Part of a small language model's weights: vocabulary 12979.
Each number is 500 + 40 x the weight over its row's rms, rounded and kept within 0 to 999. Layers, rows and columns count from 0. Numbers have three digits each. The size before them is the row's rms in percent of the matrix's.

# layer 6 MLP up, 1024x256, rms 0.159, rows 1014-1023, columns 192-255
097:523380494601563492498486433528497583547517479558519548507443479529455430466483558504516459557485576457565610479524538507509521546519489472464552608446561524509477523454540485499512486461457464
101:455557540496505517491480563531528529538483471489548469478469485548658478578481499503534512480574481487509470462496501425421485472474580497489457467456408500423468444444504435476451467449479566
100:473531505466512413443460464569409513482525385448492583470499473425427515520514568533476474532468498478507465417495489496508483459571520507524506483567537548468482525513506563516479519519412473
098:518490508471547468562476550448479443419486434434495549572457456532523553489491520489493506495536562503452464523497464472452485497579512467542509518544502456522462510486500558567542527469463478
102:491506515566483475511647567569442455532522472554501450483464484474443481495485537518516518470449505486529492505501517522476484527551479481485573449419474507496529547485543461523517468449432442
113:527531493468548506531490472559440538466435530495469449446560531474494528500540558530490545447544497485371476548506462495589460464412478427471537589490527490512475504483496565574523508559489544
101:495569505581475413487525519431575525508481522481541487582556435542468509474535492477514488538540457519477517488555481489576466546535525532521544484497544503501512455487523520543478437480521479
112:517499500524450526500426540481474485525511535528558510486510529455426529520529511558548480493454470458531541470506493539446548567526453403576484434563519494525515500545460561500489444464504523
097:494473531523507493578462473468481497515525502515443408495535447403481454544494485499506512478508501565540415483557424521440487483530492451462499516488433458528480521483445551470495469520485485
101:515444576481524555452478547408568542532478508546440419515450497547467496445472485419523483432481460549483481499565494484487510501463567489547529505394507573542481479448499447515527507523511497
# layer 6 MLP down (transposed), 1024x256, rms 0.169, rows 1014-1023, columns 192-255
097:471520542462564453498438558483597426523524522579493610459501484480510534473505592509502515436495476496577482519495477501537550513412506481506455441559501486549492539490451458558442534563503439
108:489527425469518507538484530511501527457457486499552514444508475490545426510585491536452479532519569480480505451445491487535420599520469490476532514458513478535501508483460583507468555531529491
086:437513488556503520472499494522429474484499473475452499431616551557437508502455464501479505553549562499492430444492488505572586492547533490530432460447506479463506482460427424505558495482413520
102:469501513550539500534588549486472549505511467488488520471503540536565539469552495461521487554572543489429478469546509460496451521588460489467556548470516476504567493480528450545514534485461527
108:515462505484443528508535557466496514485469458490539461518542496491491477398513426553465482508553466501427449463521520538533545463501570447517465559482489504502493551432492581523536553478497541
095:570539524476462469469511543478484470505506533493458490488486491490528422455498563531550576508490591559444479500483460528576521470485501502428538547514486504501487468486554525495556531480433484
112:491441541532513476540554428511545487526509512473462516508475443479474494490501559563450509490450548523507486581506541421501502447534450518461481502468447522551486540533475446478502423488485478
105:479463499513470519506547554486515471542452537517520487525528461476488484506494515509471469513529531501490412587470525525429531519513509398540451487465521455512489502504517539481534459449451480
098:555493520497539427396496551537557538513469537520579419464461497488527583491488448567541547526568469522497520487521557512460593515473470424435480497453492448570447488500404479520498472443512622
099:440478461558464498461497483556514526537590492481583587491460545512535534492506517509531500512511505512506487506521577547576490513557527487515488466444556528438463512456550472489466527472467516